Each number is 128 + 24 x the weight over the matrix's rms, rounded and kept within 0 to 255. Layers, rows and columns count from 0. Numbers have three digits each.

# up: layer 11 MLP up, 1280x320, rms 0.12, rows 154-253, columns 256-319
# down: layer 11 MLP down (transposed), 1280x320, rms 0.0483, rows 154-253, columns 256-319
up154:158164099156142130121110136184115103123131112083096134132137133127156123144127142125161119133108140140145122151126108128143083141139121167093130148124074149105180081127118116128139153154139092
down154:130154099130146126167148117091130109108155128104139133154117154128120102121107119124116107114117124172108162073157129149122119128095119135112146129131150136117130155154130158133139128133146134
up155:045134121107123119119125092157155113152119141135135144118114078156112090084098152091135148130150169128139140125117125097117150134144129164069136126108109129099160097136136113167160056172155153
down155:100113114149100135137132128094149141136169137116109112112166117135126121157145163144083131144122168121106115134156160112098116083173122107127120093146164158132165076117119142091109102122115137
up156:144136117121116139168172149117159124158142134128087160114112128097146109095145134097139141143147142160150128106144130127086093111144135148109120093125110092089148151115139161116113131151117138
down156:105134116122100124141145133081123130150156175113142115122174149114079114142093098168097158142113129124111136127164080143134103143139107140116153121143096107107170153149141163140130084124096162
up157:174147102175131112163163126119098124124162120130086138087120103159140092122101113117130106108163134151117144123121100104076132098108129161130171126093117104088084122125086102102099153147113133
down157:125112131142097141119149159101145127097095118113166157141140139100156140115119089137104134109130125107122137148097165148126082154087101116168096103152110088130135134133074142130151149123119114
up158:151131103136138135112152121109100151132105104159165116113141132156131091137127166125137128130135123175147137119134119132139086150131108139092125116112132098153114090112119166120141144128102119
down158:119128116118138133127149132116132114145124128145139112108094124092131100118168121162101163094124101075097118088100149126112203164135113094078134143105167077104112108104167097108103095134135119
up159:106163142126159176163088113173138122144143137116122128099141105132086138157105102128131196181124121142094101113145101128152118108125110144108144167157144117120148155154088156145080126176137137
down159:119110142138192112154131079175130122102139156146125106123093123116127116092086181107152166135161079163155163080143106126108107128085113149113162124123147140133118132143130159114115118084104144
up160:088126073092131151153145145142138141164132128139114151129120099139104105131161115142148120146142114153133110143124127123152122176136150145148114131126177133144116165142120145142123110156111181
down160:125155106101131131172117128107116130126119131097123128169112155113096137113145129122088149103109129100123097125130137109109140138139134107124142110126103113141171133141132094096098141148129118
up161:111090099120160167120152145159084125135149097168128177140084123108057141121113147175115137116103141153123145126117129080175092109111149159122155133131104168140152122124163141145110169119143155
down161:148122100147143097107149159140105163120109116133200125089130102174093128141138137060099118137151180129148119176077145161114106126150142135133082131138122102185159159131118138110127123120186136
up162:112111165114143110128121112097105150154112104085134082128125155158176126165111132134113113129102078180109143118107127168151105086134146096171157130111124116110153183123087131114109136099126156
down162:126156142100127147151145088124169096127096170162161130149164106140128135119118131126132103175106158144133136125118126152101152133143132157098102143150123123097124125094132105172129117122127134
up163:124089124143095153138142134115166131126179138096125115173103119119101134153084175138097098085116098125189124133095159127115144135104130141112106122133103144094141162157124102103146160139184154
down163:093146110141140142107086115140104103119120135154129126137109086109098096120098096153118154087153105126121126152096117097158115145119114117135134126137144154101162147168137148156121115120121106
up164:088143067097125119124125105157142144142111146153149127183155124137075145104167090087127143110094140143105089148130154110127121125148178135155121102143119080168111138166169073124140108161128138
down164:176086109119077137087126126128086139115092201113073122121144138104165077123073165116136134097163100179145144120174128146092129140184103147122169127057107139089143157111137095172079105140153120
up165:152139145098127134154138125127094129129141129124129145157144129148124122096130144111165129116123141111132124095083134133142113120128148137106121168135123176127148143111116109141100105103122160
down165:102132131073093115138128171153130130101127146119109146199154103099120130128149135094153120111091171133120101168138116123202093114113143096153142107119163121098146129184106164114169117135120135
up166:116163124045148132139146104153113109122119127175130167131142116132148152110131117115117161144092104110111126154113142119112126138123157103110163096058118126144123112119151099129169177091089134
down166:107148160117105093135154126148118121095129140104137102136088145095152121136119100119132125132152122117124111128078086107116143132129145150107129125072148104142120089127125096083127114147154131
up167:140114175120087104126107158158131137115084122112135150116116146095143158134096142138146103130172103104089169156110094126124133170153090105110121137119129123106163142103122093124105114134141115
down167:125113125114117086119159117140124182118135126117131122126113134156126103177150116160158102155100082127124177137143161140120138100132149114113151164156158116133146111086108143099124138090108107
up168:113152110133139123126139127126132135137098162090137129136126112112146058112124124141101134115088162129171116133174113112141105125137128121140120094129147169080076117117144135118135116118121164
down168:147091115132136127097148144135112130111114109084131123155101217162121152120128131144135129091119102117102131141141145135110112120142133094099102092108103125132159152093186121109122198153122146
up169:118142152130138154134163127066138098128045144131111133072180098191143126069146116101108094097103109130084143171095139172109098125129170110141097157157137111149126127111105172150143128170131121
down169:115144152107120115115107128129072103110137127140131145179100071049150164135153149134101080091102117154141084101142101138079134162164114140132159122122129128112123129109099064163156133095137145
up170:122159088129140132131076113158119101122152112144111132172155175139127117142135111113138135146120093176152139123158129117076123106069065147102143179122124143127119118118176089125123102105096153
down170:158128131131139109145137146124139135112099152135109161114123116137137097152134159119119134109103125111146139126136145142149149141126157131123101126147128111133140116130125102112099093137158117
up171:123134127117129162112151143157113143076096041103140071147114127141140106113165149112149140110122127106100120137079172086145121118166114132120173121146119135120135114091124140126183141123118157
down171:166145148213130075152103112119161128111151142181124119142111072155139135095125114176119123107129143162146151119123166113136157148096126137100126156123133133144109104139157096094144133135123102
up172:118106157146111126162105114131146114147166107107163112117121106087088121107111106144156124075109124153118079118128154127108136182154142112105133116091119144123105137119110093157131172118106177
down172:146123057124167116178087145182083056124161131120128141141129116140167137128149119169132095104139181079177132083103136096160128165103139148191113137089131121083149094145167112136146088150097104
up173:116111091134141127098141119152128155100168107171120140182107121133100103098128137168113102103091136138123162108133098164112134084132129077151135133160120095137104146179157161100165180123181086
down173:128083149174131166135114102106164133138090170114146104130127115125136137151125117098130170137139125094115116138145120110162155144123115137110148137094154113129167115114119118134084136141147129
up174:126141118095162129129114139158101140161131108126131115123114121147124126102175135106114105117107112123117144160131122114115145113147126154157108094136109100115132137089095146135114140110181096
down174:124131156155115103129163140132150080135130137134142110149100112132131128112154165154137115107115098147125144115145155148123121121158127143125122106154135106145110107119114061158156122118108125
up175:167127153108126130161153141111127113091141112140080134088136106127087164152120145122109100135146155125132113072098127145121110071108165106091119082114114143120129156175129144111152156153095135
down175:104112118119167093107110105152142120154127119142074161131103104140103131148088093122120096111130130108108143104160174114137144067118109138101123129132128165112128144147070131125143158114127157
up176:134129142128107114164108157230128140088144117104095118133122128149122195158061094103125103106137117105131160079099118129158155169103110119120139110107177153125077176169121099088132109147126129
down176:146117133130091118105091147123149096109104213108126152133116172150120123071153129175121126141101166091124128123067130019159179169119122111105109106101101173091109122121127125184134150124121133
up177:112109131131108173119138112068133107108140152111125142136116149126169122117170109131129156119122094116103095171088149145149155127135104111129143123126113138161101122155142131119090136107162131
down177:084119153134130104157121143129179132088094121139142153150165112134163107122122137141090119110144179136118108156178133117116108104151139117103152113126120142132144093117144134123106105175142163
up178:094111132134164120110134086102132068111133146147136120145095107133134162138159164103120124108126133101147132128164107070159094130158137113141146133170178141104116142101110113106122123127115146
down178:114110148151078129122134104121152174095156113131170156099144135114126126134129144123157099079102121121123145146161127142114127107164105122149136107103150105157108116145119117187123166115118140
up179:124131114144075112128117091131126110107129105141142106126133139074124117159125111127105124080125106119138136182152141097168121087135138159086158117113141123133136137109104170128155140134140101
down179:147106123082142110113152122106120143122129136106110152101142132175137137120151130116120089110131125162133145120102155186093116175091148116145105100129127125121113127136163124119128116123118099
up180:094147132130097107148075168149178122080141103090152174105098153097128126141125157122085139103171134140091130167149114122108079105184126166147160139139115120151131128159127105113165098143147146
down180:099117146122095129145122093163130145097123121172148116159185143171088116127145136147084096120111165117109157134093074120096109136102134096124121141174132132091176093162151145145098142118111144
up181:138154127127090145158127134093128138116155123119135105084155120142143113134141137093137137143128146109146143141118089153140117112114139116134109115119145084158137118126098149155124133124118123
down181:143133155114119105112132139117154102109132082156135125128141130151148095134148138123169102168143166126150145131108118161146127145161119112155125080133131100114117115128138117124149114132121117
up182:146122127128133100120128100130119124104146120112134142143154140122150162097175162106134135112171123076175084123105130124104121109106130074140118102114137168115095115132109141139096139204156165
down182:133096161106125168132134141135109110086128106157139151111150103114059130162123110142104117151137135131146157107134122105126096124138145131125115104171162110137174148168125141133120098108131146
up183:082121135117115116108129130103119126167135102096142106101122162111108118101123093105094163134117112165123110101121142166140139104111122152127127165130134146117120149130120163150092164133148141
down183:105128159145104135136143131083134114105167162126154138118114130145116143109132176137098054123126077136094113130188133099091138099156132118095090114099160111147123145102178154134130123131129097
up184:096148129132128116169157118157113139143093091137103143138148102153145102137081150150086119095096096122116136089141086144182110118085148171106106124124126155157146137109103134119109094137099139
down184:128104141088100085119087097111120174126129125169153151136118111117104108127159140132144125157143130115135114172171104126125126123127149109122142170085117120146123149140146173144108126156142149
up185:113117141131152165121116113078116103132100151174087128172130124114157095144132128128159177134097092099127096122114156160143123146135140106111112171103143116131104152129118163062130080147137110
down185:178092124139142127132097100113128133111112084140161127103113153131130157099130154114140143147131121152102128118152137140105143153115118155144108133151155163098141095140085124132152119106153141
up186:134184160101128117139150107140129175112111099174106114139134153138088088150140149115094141127132120121109145140123132130120240111101126164131169151134123096157097145106123107100137143104117135
down186:141149133153114112136138117115124148115167130107085147138105123121124134101120132180092096169125117138118113104168141134100120141167113107096129175063131139119160175138141146125129126141152102
up187:120104098167140159056159125116161105142167106108153168111149121090121134099137072133114122118093160172132147135122081108111133126115133166113087136109145165160124187164118178120125153144152119
down187:173096167116114162134142114141116196164130112096111078076131130093078122111151157122138075075107142166156095120135170097120146115087121170112172109096091190145158112120161109137141178071153133
up188:095116145130130134097129162154122114130116118176166149090113117097105128102138129106164112139132153155118094111142142136133102142117161103152099163143167128140135107125113158088109171160109138
down188:122142137097120130126110107075122154123163171127154124159059116156137135123117078148093110179128118123110143118114097157139152125153143123117138113156100173151150179142148113125139150149129191
up189:141137118112124139153110130124103115141127184121166101114112095096134149109128108084131160116152101095122147135134135131124121145104120100108153157140139089148171163118142139116154154180123150
down189:149137127127142106099134112136127133110115124105144088118116128119117188109125130141141131123104138095135141126114162143112146124121164144154138133148112124103136161119166133182124130151095103
up190:108110096108095103143132135166102160121155104107124136137137108128138111109142128136108125098098123142108114148118117125094105122081094136126121179134170151131106120138123150105126144103121165
down190:124141125118145119124101151102135108140096149164115102140094103107102117156174080112156105144123120088131112123126142127138106161168151092149122126145143147135130106113155193122125148165122138
up191:083095162095132117131139136079151133129100128131104118123132113109166098147140142144135108126129135114136135123167112105133121164168163104121107168096132106163155127136079133120115145186128114
down191:139125128160113128133142142132116126144174140139138098159131163118105128142112132115141110170075141130150121116130119135094178125144157107140152119104132119120120103128105181129121125105160152
up192:143110170148151122105114132130150123160154141121150116105131125138107079125141116085123128105129103153120137108152098150153098148134146157146129091125142140101076105166139181120146109092121141
down192:122132129056126135140135137153146117097092103122162122147069142078109169110117166144150113141122117104092135102092134130128130144135129124122163128124124128139129134137103147147129110092172128
up193:112103099104119137115159087136130107138137166116153146102144124182169161122158118137105163107134153109134123127140110090136133103101116092151116135148139142145092133119121098137178130153130099
down193:129105134143113124162105143134126110133166128131130088125121120116132155137120111096107164150155115139119122122127154190115102101113137168098130125133139122104123132115125134106139108121086114
up194:144176118188097104148145145138127170097144122083087122134159126128119121129113149098160097121093106172096127152144141112117165111126073104095120133112125172175119123124123147110124148084156134
down194:098096144128121194113111133097168092118121145097135101117091126124134091146117117151128087132113126118166133148113115166125123100108089111108126134138166165118105154083155128121131162120139106
up195:149155150112129125161067159128120126136113118110117145130146147080154073125199140115084135135132138114141148143134117109115106106089134129138149178112127113105112139083198128093136109119086120
down195:127157117122084103111121141118127096103145118116097129132105122112173133134093152101130138169112149112138124125100122134144148084114112131114119141159116133090104141130153147105114140173149139
up196:122113123113123104151131141118089143127130096201130126143183109109129155138083149168110124119120112114153092117125132144123120177157082159135153126167114134140162132190124126140127163142142104
down196:130134116137147103116143129132147137149082135128152156126125091125143116124150119138169115148131133132141055151158082101105131103111142128129170180100144132137141138145136159098123128131138124
up197:103130121098111131127153088136125139105124126119180077109121093156123122098113099096124136105102153165112138145175151131109109139132135101142147114111131098114120154151173145122119115139152139
down197:161121114098130111120150078149122125159110193124106146146107131110133108101142106124140178117162086123151096122121130114160131155090156134116147096141134110100110076123171111127072157147112147
up198:126112119098166117111159120152125143108145144149132161140082150096137123108085147156172112129097141163141077144077145096136128163098084134107121116113115082140149164091131140129081175115151089
down198:118098123150036105140142162115124111118112138117141105125165111115167144093142109114103164166110086178107109113168126121088109097157166103151081136137114112163106128115143128127156104153132144
up199:128124148131151094173140107174064107148144147107171125152160122076114119104103140117138099142132139110130187124146137149124084147138126106135100080140111134095167154106070141135148145123122151
down199:104110105167125154140112139077160082156101092136098142127134130117148159125132103124105098132139112073103133105135128131138152153110105136136106134137121159125129095099093125110078109144123113
up200:124100146132183097127170099158127161169103112099115114155138104133123108141159156114116159120105099114171142145165113145084152090119130116101115120106097110133127149092158149113099085170155156
down200:128134125101086128122115162087117112107132136142152142152106139121166121149104110150139162114128131117100095119118092115165127147112109108142117153113128093095127141153179142120174100124063120
up201:104150125133109154118098118160134135121143151176124106126112102151137101144160173136142123135132112141127135090115129124128144104092178138136165121169140138152128123134083093112087146161091124
down201:118093146167133119112131130148120134070118111111106110149084156121134129122070132126154102143128141112131083131126144107150119127154158106117082128111132097145145127123138141142149156153100082
up202:168119135140095111108143117077102123187100077095097149162148119159154108120126156154082147141131118129100100158115169110159146114135085150104146117109133094096122139147101195194150139100147127
down202:118171126150136119098152104085092131029156141096127114130162134183111129145148096120153164122109090127132166117142159169123136066163100131132091113126127148115134156129111130143143119167107120
up203:125110160118140128187129139168117091107122115113163095133132086141134116139116113119144129093101132087140164131101160091112070120154098120122114135137141106099105168127139120122107130114090098
down203:104090097114153085100124115114155125131135117139111124126135110150131148113113168112111108143114118155157125143119130175119126101148104174080106139102103140127144147085136108138103106118112120
up204:129156140105170132156139120162138105138126127104116170134136137130097135139117133129139134139170141121118107113154147144125082124117126118110172109130075150127084133126074204109119140150105076
down204:131106159126169127138133144152122084121114117171153116146128162146173131151115195118083139148141125095133129117098145126102142099091139108086108177134141140115105139128142148126137107091145121
up205:130152129142118195132110085116127085111148164111103146154103142158156162130122165112121130150119069117124151141104120096128123133118141144123142131142131120123126125069086154123131152143143173
down205:133122165109109121127141145152089110086146092141129131116127155114122136126129106166141114075139114136088148134169132166114163103147174114156120135123110094104100139213106154127133112095074120
up206:161128128125152073106161140130140064128126111141173173122133135111160139170133136094120161124129161141117140116129082125095123127093162096138160137139133189081142130134114111153113123116156119
down206:118144165136116161142157110137130133144113135131137131093149121139076111160152128141154138148112134151134151105129139077123142136081124126152119156099118128139131083108149087104135079110151144
up207:098074117090116095125136116114134094095129136101126151105147145130131109102095150127145124151107088131128131067125079124152128129148099114132123123131178097136124142109127168077140167129168159
down207:135119151153154127156142099143106110120148140093109157107124148119158143121108159098142148117124096096158130148170073105144168136110141085145124114130101091134142140127144111142115107142124138
up208:157129109098178120199139173146052111140150160138137187107110151128089155148099102108140090127123120109130149124123123115130122138120151143138138125066118149091089140160124110148137139104176126
down208:125116125163173131149143128147122092140142135094148156143175137145160131113128175112094126125199161108153137111104171133145114165168084150123108084115134121110133109187131146133111104143091112
up209:142141128138122101088132091086137118137142072089126120087083109122117137134165099138078117161159182097147122111112137131108181121135152190128168138068138138128117090119112076134174131136146138
down209:134144132116120185118103146120131115098109130154103183177133111114158126081111115146159189098121104149121121184133110108121178146157130085090148130151154177134147124071161151104112147138108114
up210:133152131111094142136135146128173135115165115135110117121109125156144171151133144156121122146130128181128145142147153120106156126155096103116149120146143134132110129094082149149134110124087129
down210:117155157126130149105109125160127128121082079131152136158122111173143127135092135089094103135097107133120110108162102165139132096073120140169170130100102135126114119150107135120160167134149124
up211:174124130136121119175157149136127136123111135141114111131124132118102101104133115175133156168169128110129175169120104135087136156156096139124170136143100114140145140091118104048161081132151086
down211:108158091130186133121098080124172113145130150129099156107132164104101112154134119134120140155159117171108161110131141150120102132147127092128139118128106141128129141118133146111155105152141092
up212:134133158153136123140117082118081137145167148134181134137100128165158157138140112118114064107110148062130122161149144148116131164123111083174135083138128167131134149133132081128139103156095105
down212:114123147135110152092136134181139107128171081114179156187098085151113109130129155132105105167158141128137108143151115121126145155133123133135129125120158140127154117148096088097138132126150086
up213:156117119150104160194152077177121151154125129126100124130120155132144106126124114119132106111156119097123125129096190130115155123163118156092124149069146148105116120119136097138164142118115108
down213:111115126146133131105133104152106174110145152151089130190115092126101110158139113188119130103140172115135142154094140139152112160096119105107123132119116106122163112184133125156117144144127137
up214:064162076099145145143155170121155128124109094085117099162102107174131093141126106118134139163107168115134120128139113176162133124144133154166120135110161117118147095121077149165156150119139137
down214:164099114153135108094144153152140111103110103153146159150086152119133133130173124080140130101148104138130152120106163102119130158095117086097089118157127151122114166122140072121108104121143136
up215:136120139136142136094156163152176142131124141141102132144098126110139128148087095129134142152153129110137131108093151116146146118093145091135109086126111087052136146146142116109131139169137126
down215:116088147095111124123118140123130106149136110135162129134161123129117132135151141133132121117053120105113158142143107120119161155135154172157121100162115115155145116126111122148164146107140153
up216:120144183112125137137124148144082123186158142159169154120120098148108128142169105051124095169120179113160139122115165122133088195123129101126168170131110094119110150121139140083140149140131159
down216:158131160114129119129141119128109114143125141112148126103128140133109103168101126131108099173132099085105146132134133162159135111100153102120126117115120190139091113127103127133151156143126141
up217:154105162121151116153129130122094124099125098153130156148096108111088084152121120145154149107116125101116152119135123169151138108083114128178115121131122127143137120150135170157095137144147109
down217:142140127115166117095164140104174108154128138102136112142121159138121143097131106118133155157112115140138112133136149159119073132157157128086149085158097147124100147114131096161120156119122131
up218:154116172121111161099195155102117136141105124112120128123137107097137122113111156111176108113101158104138094156167092101097122116116107107111126120136076097101120142126138129125129131132109086
down218:108144107142153126121082116138142109123111124144111109125126101160154148095099103131102156095153095145118134133154120134142161138133099153139087128106175174117122128134089120123144130110183149
up219:061118173088137110122164118132131161154109091129151146129116130137115133122099150098148145086123146090148125150137111124078137110152136190131163145138136090109167103133132125129139148130118126
down219:117123111114128148145096122130130125154114124081140133154124149139081109131107188140122135106117168138181081123142112092134130110184117116145169126105142140119172142124111133151169105118141122
up220:142139131132149208123097094144157123096085150104160180128160113159122122108166128163109140116113109136158119112150126125106111135124108092143130150111102113107131149167158139133153133168117133
down220:170132099096093072171106153123112146116101129091109136132108160129114156123148147119116081160189128143095114118090125101089126120157141113114128101114115125098133148121132157131150103132091155
up221:154118151121125124132115115138132066165117102100124113111111164124185170131126094130122112117156076137095102117172092111100122127131141105101171140114128130095172114113162106132136140148131133
down221:120160152137139109163120180120152124148148075147106117129159156136145143117100118123141191129104134145147139124125095152113108146118169170102119125133146119082113121123188108147141108108089143
up222:138118156177103142095155154153097120143128152138114161141111114103119153134148125108192126176143102128151112138091113125113152113127141158095099138127131135114102163124092114103090147157129109
down222:143139126127122139158110111120130146149123099105106119094171141132150090110089125133077132125163120137123134133134163089162161123132169139153137079119124120152163175113075138141131154129117119
up223:122112164144143080143130082113112117135089113141126149084105144109125103153164165135142110131179115160148179111180114153129140138097117117134158153183116077128112120127097153147137130158105123
down223:120093108084126159164144112107117115130086131106103147130118143126150143133171134183144097165123173129136112111092093107091137136178171100114102075160042146137139139135121150099157154116135152
up224:132186159086121123104148096117093121151150097134133128118119108125162090107099119128157081107124098154117156109087115083114117151091151126160117130162157153101145098117141122112147131145122088
down224:143096107142111113130145136129171140102157088104136156148109152131124119138154145134157124115121152155134082123115107153124106101135122152153094117124134188120075134106132148151111148121160136
up225:114099095137167148117128154149137136112097138116168082151115108144119142148108145145125108118118118128161152130131135138111113075105137128137115112087095159135099096153134118112104122136128131
down225:105135103124149101131095105102104119127180101124107146122134150134148127118126156086125129116149137124162137133129165106126102146185113139126162109134161136128113114123139132152123098084139145
up226:161151122146060136138152174137101107109098123110128162135162115147150156121119164115138100107166151145113210172139084123117114117148113127150102109132148154110169112133061141130191124102138098
down226:112169121134096108107107126119146169115152093145127130147163097079119107117128098119100138186118193126114093148110099089151159130113186116133146122148090105161136137084135152095143110098126144
up227:126160110114158081104135113139144105149134099116111129089134164136110094130096129165132096117121109164145124140133127123092107133112149126144159092137148129137122143098128131135102125141104139
down227:101159113096130160130125151120097123134105159115142093085119112139144138133135127121080112123117117147136114117117140149130145114157125132107158121125155076115137134157130153102161159119121126
up228:138101118128146098093133102140132137173085126171141142157123112131145144129140142113160084107122164153144120147092106131112156126121143101068119109111096124148113111104103130124137166156108110
down228:135127125132144102159115169114139162104130096105136133138129136089149140130112167122114174155131101100132167134109113116124119126108122139170136138101136124134101146157092146130129116114151161
up229:108184101163124115085158055134150094105143142110110117144137101111138133108134133135118125097130144142146131098159103104103155072149109115149138092139125145074136077146121107126123158135154156
down229:115120118127131132131133145100146110129130099140147147152143125142121125167166132111127149136123107126075120176113101148124135088090161137116124159083185132155106119148135143133121124120150135
up230:076148102125139117117089116148080154130108145149111110146146088159139109135141098166121139118115103149152109058140140118123123115126149156036131157104146133086128126125108161110127135089157121
down230:113091058143117127122111131140096098125119151112140129098152176141146142163167129134120135135113131134107127126129096131157148132145113161150151105132139102116147138096101126153160135141144135
up231:157110095107117110144096151106068116116134106168123115138131132105137109122128127149126082115141152149148157120145177152133105133145110140131126124130080164122138157154111125123148142131103105
down231:114148125136141096125130115201136103136125134108172133113121111137056120145119143107110140130120112097084132128155119125103110129130107122144182086109151130130113119121131123134124105155123095
up232:142186123118132079067145102121157133149100114092135152151105121131170131130130129148150170124187137126139107139099119117116167155102108118202153083112116140125166097114180096133143104115117070
down232:140108098114102103131118125096082118132153146114089134121136115109140120096120108153112123175127093169124106105158142126084107137162133115100129142139113089157163098150088134094058130114128148
up233:092141104110148108130142090103146145111159096129155131124104151096125136121156122130145145125091145134115133143122112101142133153100129130145079177080118162153158101165115145132128156165112139
down233:124147137185131178141078069160133088153122092171135092150107160129152156127100142101135146145117129129151150088105166141150078148147162106161105086171149160149092141085130114114134114125089155
up234:125152139141112091099137138129130081120130137143165125112117151151155136123086078150134131185135149092109164115115129141176133089137121162151144101123155122075135138118105137140139140131114146
down234:093148151100139110143107128095174171132184151138129151139118109066132141151119108163151089156125148126126125119161128131121106106143085196141125131147096091094112141114154109114161143115105105
up235:160111107127106144165124102150079163081143153088078120108097101140126155081144083120162158126091100159095107111133136135186143118077160131122108131114152120148108150062108121167133164137149116
down235:123116082108147087145134136102194122124130143163140089126094120102124127139107156110126147114137118147123088137114100126141182114107126125101134130139154092149107100133092192173132155141120161
up236:102121077139127202157091097125117123145100105112130121100130114143135096125133141117180104128092105143113081104147144105136146135132157110115121118163120181073112099154116171150150120159140140
down236:125115128184108087118136083127137124151125082067106127126123142112120091141111128109143099121132078121130182135120068087094133103115119139094118111201134114128121147111111127128125131120151122
up237:120172174174118133144143150120094171122097090109128143157117125141168112111122131138135148097155075136154119128134115095100133120139140108100141141113112145165099157118158152163138178150157086
down237:080134086138124137165124103106129094147098124103123116136143146093132119149101118110117141140100117087105117097164146137095112115089113137118114129140141107125083116163140138105150139115126108
up238:115133109101113079130116158134139137095114091115117115133103084151163167110132134122110150091114159136129138128109070143132144094119128146124100145116130160109126084137117156083113133150151128
down238:132098139085174128134128137106087136093130138138128114113151128112125126189164136103143173102084121123115102112159163164113162142146129103092113174134129166130104125108122115146127098088085115
up239:112163113096136141120122158127156106101133143109061107122136141142161135160120159115127157088111121097130139101128106103100142128119106130121118130140123121146110092064120083119128115150134120
down239:150078125141164132104159124141108137180104157170173124099145116106112085139122130081112120101082149154159120125158150104180150168125160158131082130086113180103121127152170112138114168116141132
up240:112123093129152133109116134123102102120139145138146162089150089135146106125137128132132121093103177190137120123121153160110138089143118149148103101109131135165105124111126136169148161144131142
down240:117119114116127173137140119113102129097142119130079123146131127126113139100113146108121134117176132080136174164127138107166143098131117081156114120137142147122171138148119148094085090158070145
up241:108107119107129145123106092137128139147106131152148100144148139130126139101102061170080102150096103123154139132142133092155195134130125171117155110171126123126144123108157092176127114076114163
down241:155137093135119147122140121127105096139132147125154139132162075196117162106122140173150080144132124138164172088110144122079135138124175125114146100094140122110148078099146164162125131132172125
up242:109123093140138112095139151052147117138149124134152151130180116164128171139133112103102134112119152109149074109104117116072136106090151147086119158096113118136143114131109139118098156107176127
down242:149131143117132166133167123150154163159093108138101160146116122099146137102087124088123099140108145138094106154147143155135138098136135103144158158131125120123099098111155104116170176146133098
up243:127143148101101079122142140145157151144141044139118109152137126136085176162146133119106101149165094172121098123128128134117135107116112186096128105129090134132112148125139160108128098125125113
down243:108111093145134104116118124123131140163065141105160130119117106097134096174137113135107104166126114089085136179124151136096103132114109129137130147128140132109144133162146140153126127125126138
up244:142119151084131125165132152098133151099115140108141107118115069125110083138121143126124076135101089107116145137135110114110111148148152121170084118142122095107154111157134161128105146149177141
down244:128148147130133113112161140135133093147143086150126137156078127123139127107163102125161138106090145103119104137090142172157134124128100115099113111129126148154118121126081106137129107113121113
up245:110082150100094141134143108106134130104098167172155141116156111136118132138137136121182102108124094138123078097136096134118136101119156131119120127107151102119122095149130128132136142124118140
down245:108153126155204122101159144129148125123134088095123140114133148127116112160109122094107140137123139167131152144128132109195109161129124113135102101104136113088122168136117153155156108133141144
up246:099149186115141164120079144112082122106099124129151102098120143102092097123137114143130117152084138095149162110138165149125147109104093147095124194121140112136152158124115089114118120118133142
down246:145135101123170122115146155144128117145112119131127151096097132129145132128157163150112111124113110166132133147088110140132151154117114109173103121142102145132122144165102129131185155114152139
up247:127120127147119129159094136145111148088168129141160164091147130150107165100104125066156134129096109107075112152110113145130140080147151116118134101130123145109126100128130098168110119173131114
down247:143131082100146190105108139122116121092063118107150163092099118166065113103149102131116153153148146141123113160115128115091127135151131174087107090133097146082129178108128087131099141133087098
up248:135099147163122118167153118075156155162123124128090118081175183137122081155138088101127132148172140121156121128126191129159113129116110158132138129119115110136158106152102144106131092152127110
down248:136133124137118095114157116156173129118168154139115159142156119150126130116116151126113167132126164122120088148117143135116108118098131092103143154144119138134138132145128108130146113180149201
up249:145138179149165145121156160162107115128123107099113138130085183131138135133102110113134145100135143161124136079150104117173177127122105137138147115130143157071138147073125121109088141156124144
down249:139176135118126120110130093151078172137093127080107120130147116103094123114146073109132120093132144140126134125158133178123132131166152127126121160110161110119137111143120119141132100200168121
up250:089115087097136082160148080108106121113103160163164127155138139183108120133091115125121146165106150117104146133131162143144104154098123097108141092166151104111108160147121149132157119086144142
down250:147091129123110155136143151112093118167108135111117166123146075124166071123149131115117143139163115113084146125089152137112111155149138099131132090177121181114103109140102081118133096106135155
up251:122138145090127159126101118151145095108141140155148130133118138150151103175158167059120129103148123120094118120134132122130123098136135169123169140096102127093129115122172126097141120129093128
down251:078121117178166126076147122153126112120078106178056153184098116126143133124143144108118158153110119114135173163146072154181108137139148147121138189113142105131087099145096119077151138140126136
up252:142120133127104095120151106110131126128073120169121162134152122118105079151134149132166140156138110149133120088108150114111100156073133135123142088165147074140115121132092114122132121101172159
down252:099128146128142105116144156134114105143143123107139151133121130091099122134146115141122136086151116122156132167129107181126157159128086099109119133097132152120102103141151146099142180154130119
up253:105138132130090144155176109133127164112126112105173088137144113103153122112113101129151124131104136134127109155129162146111134146153142140103084101142139122125106141139114154121107153146103099
down253:140110123119160108103103134159135097141114142123137103118163107118143108142154141140105151140124150103165143101118086101125161133120125123128130125126120109105113134151110106120084108112109164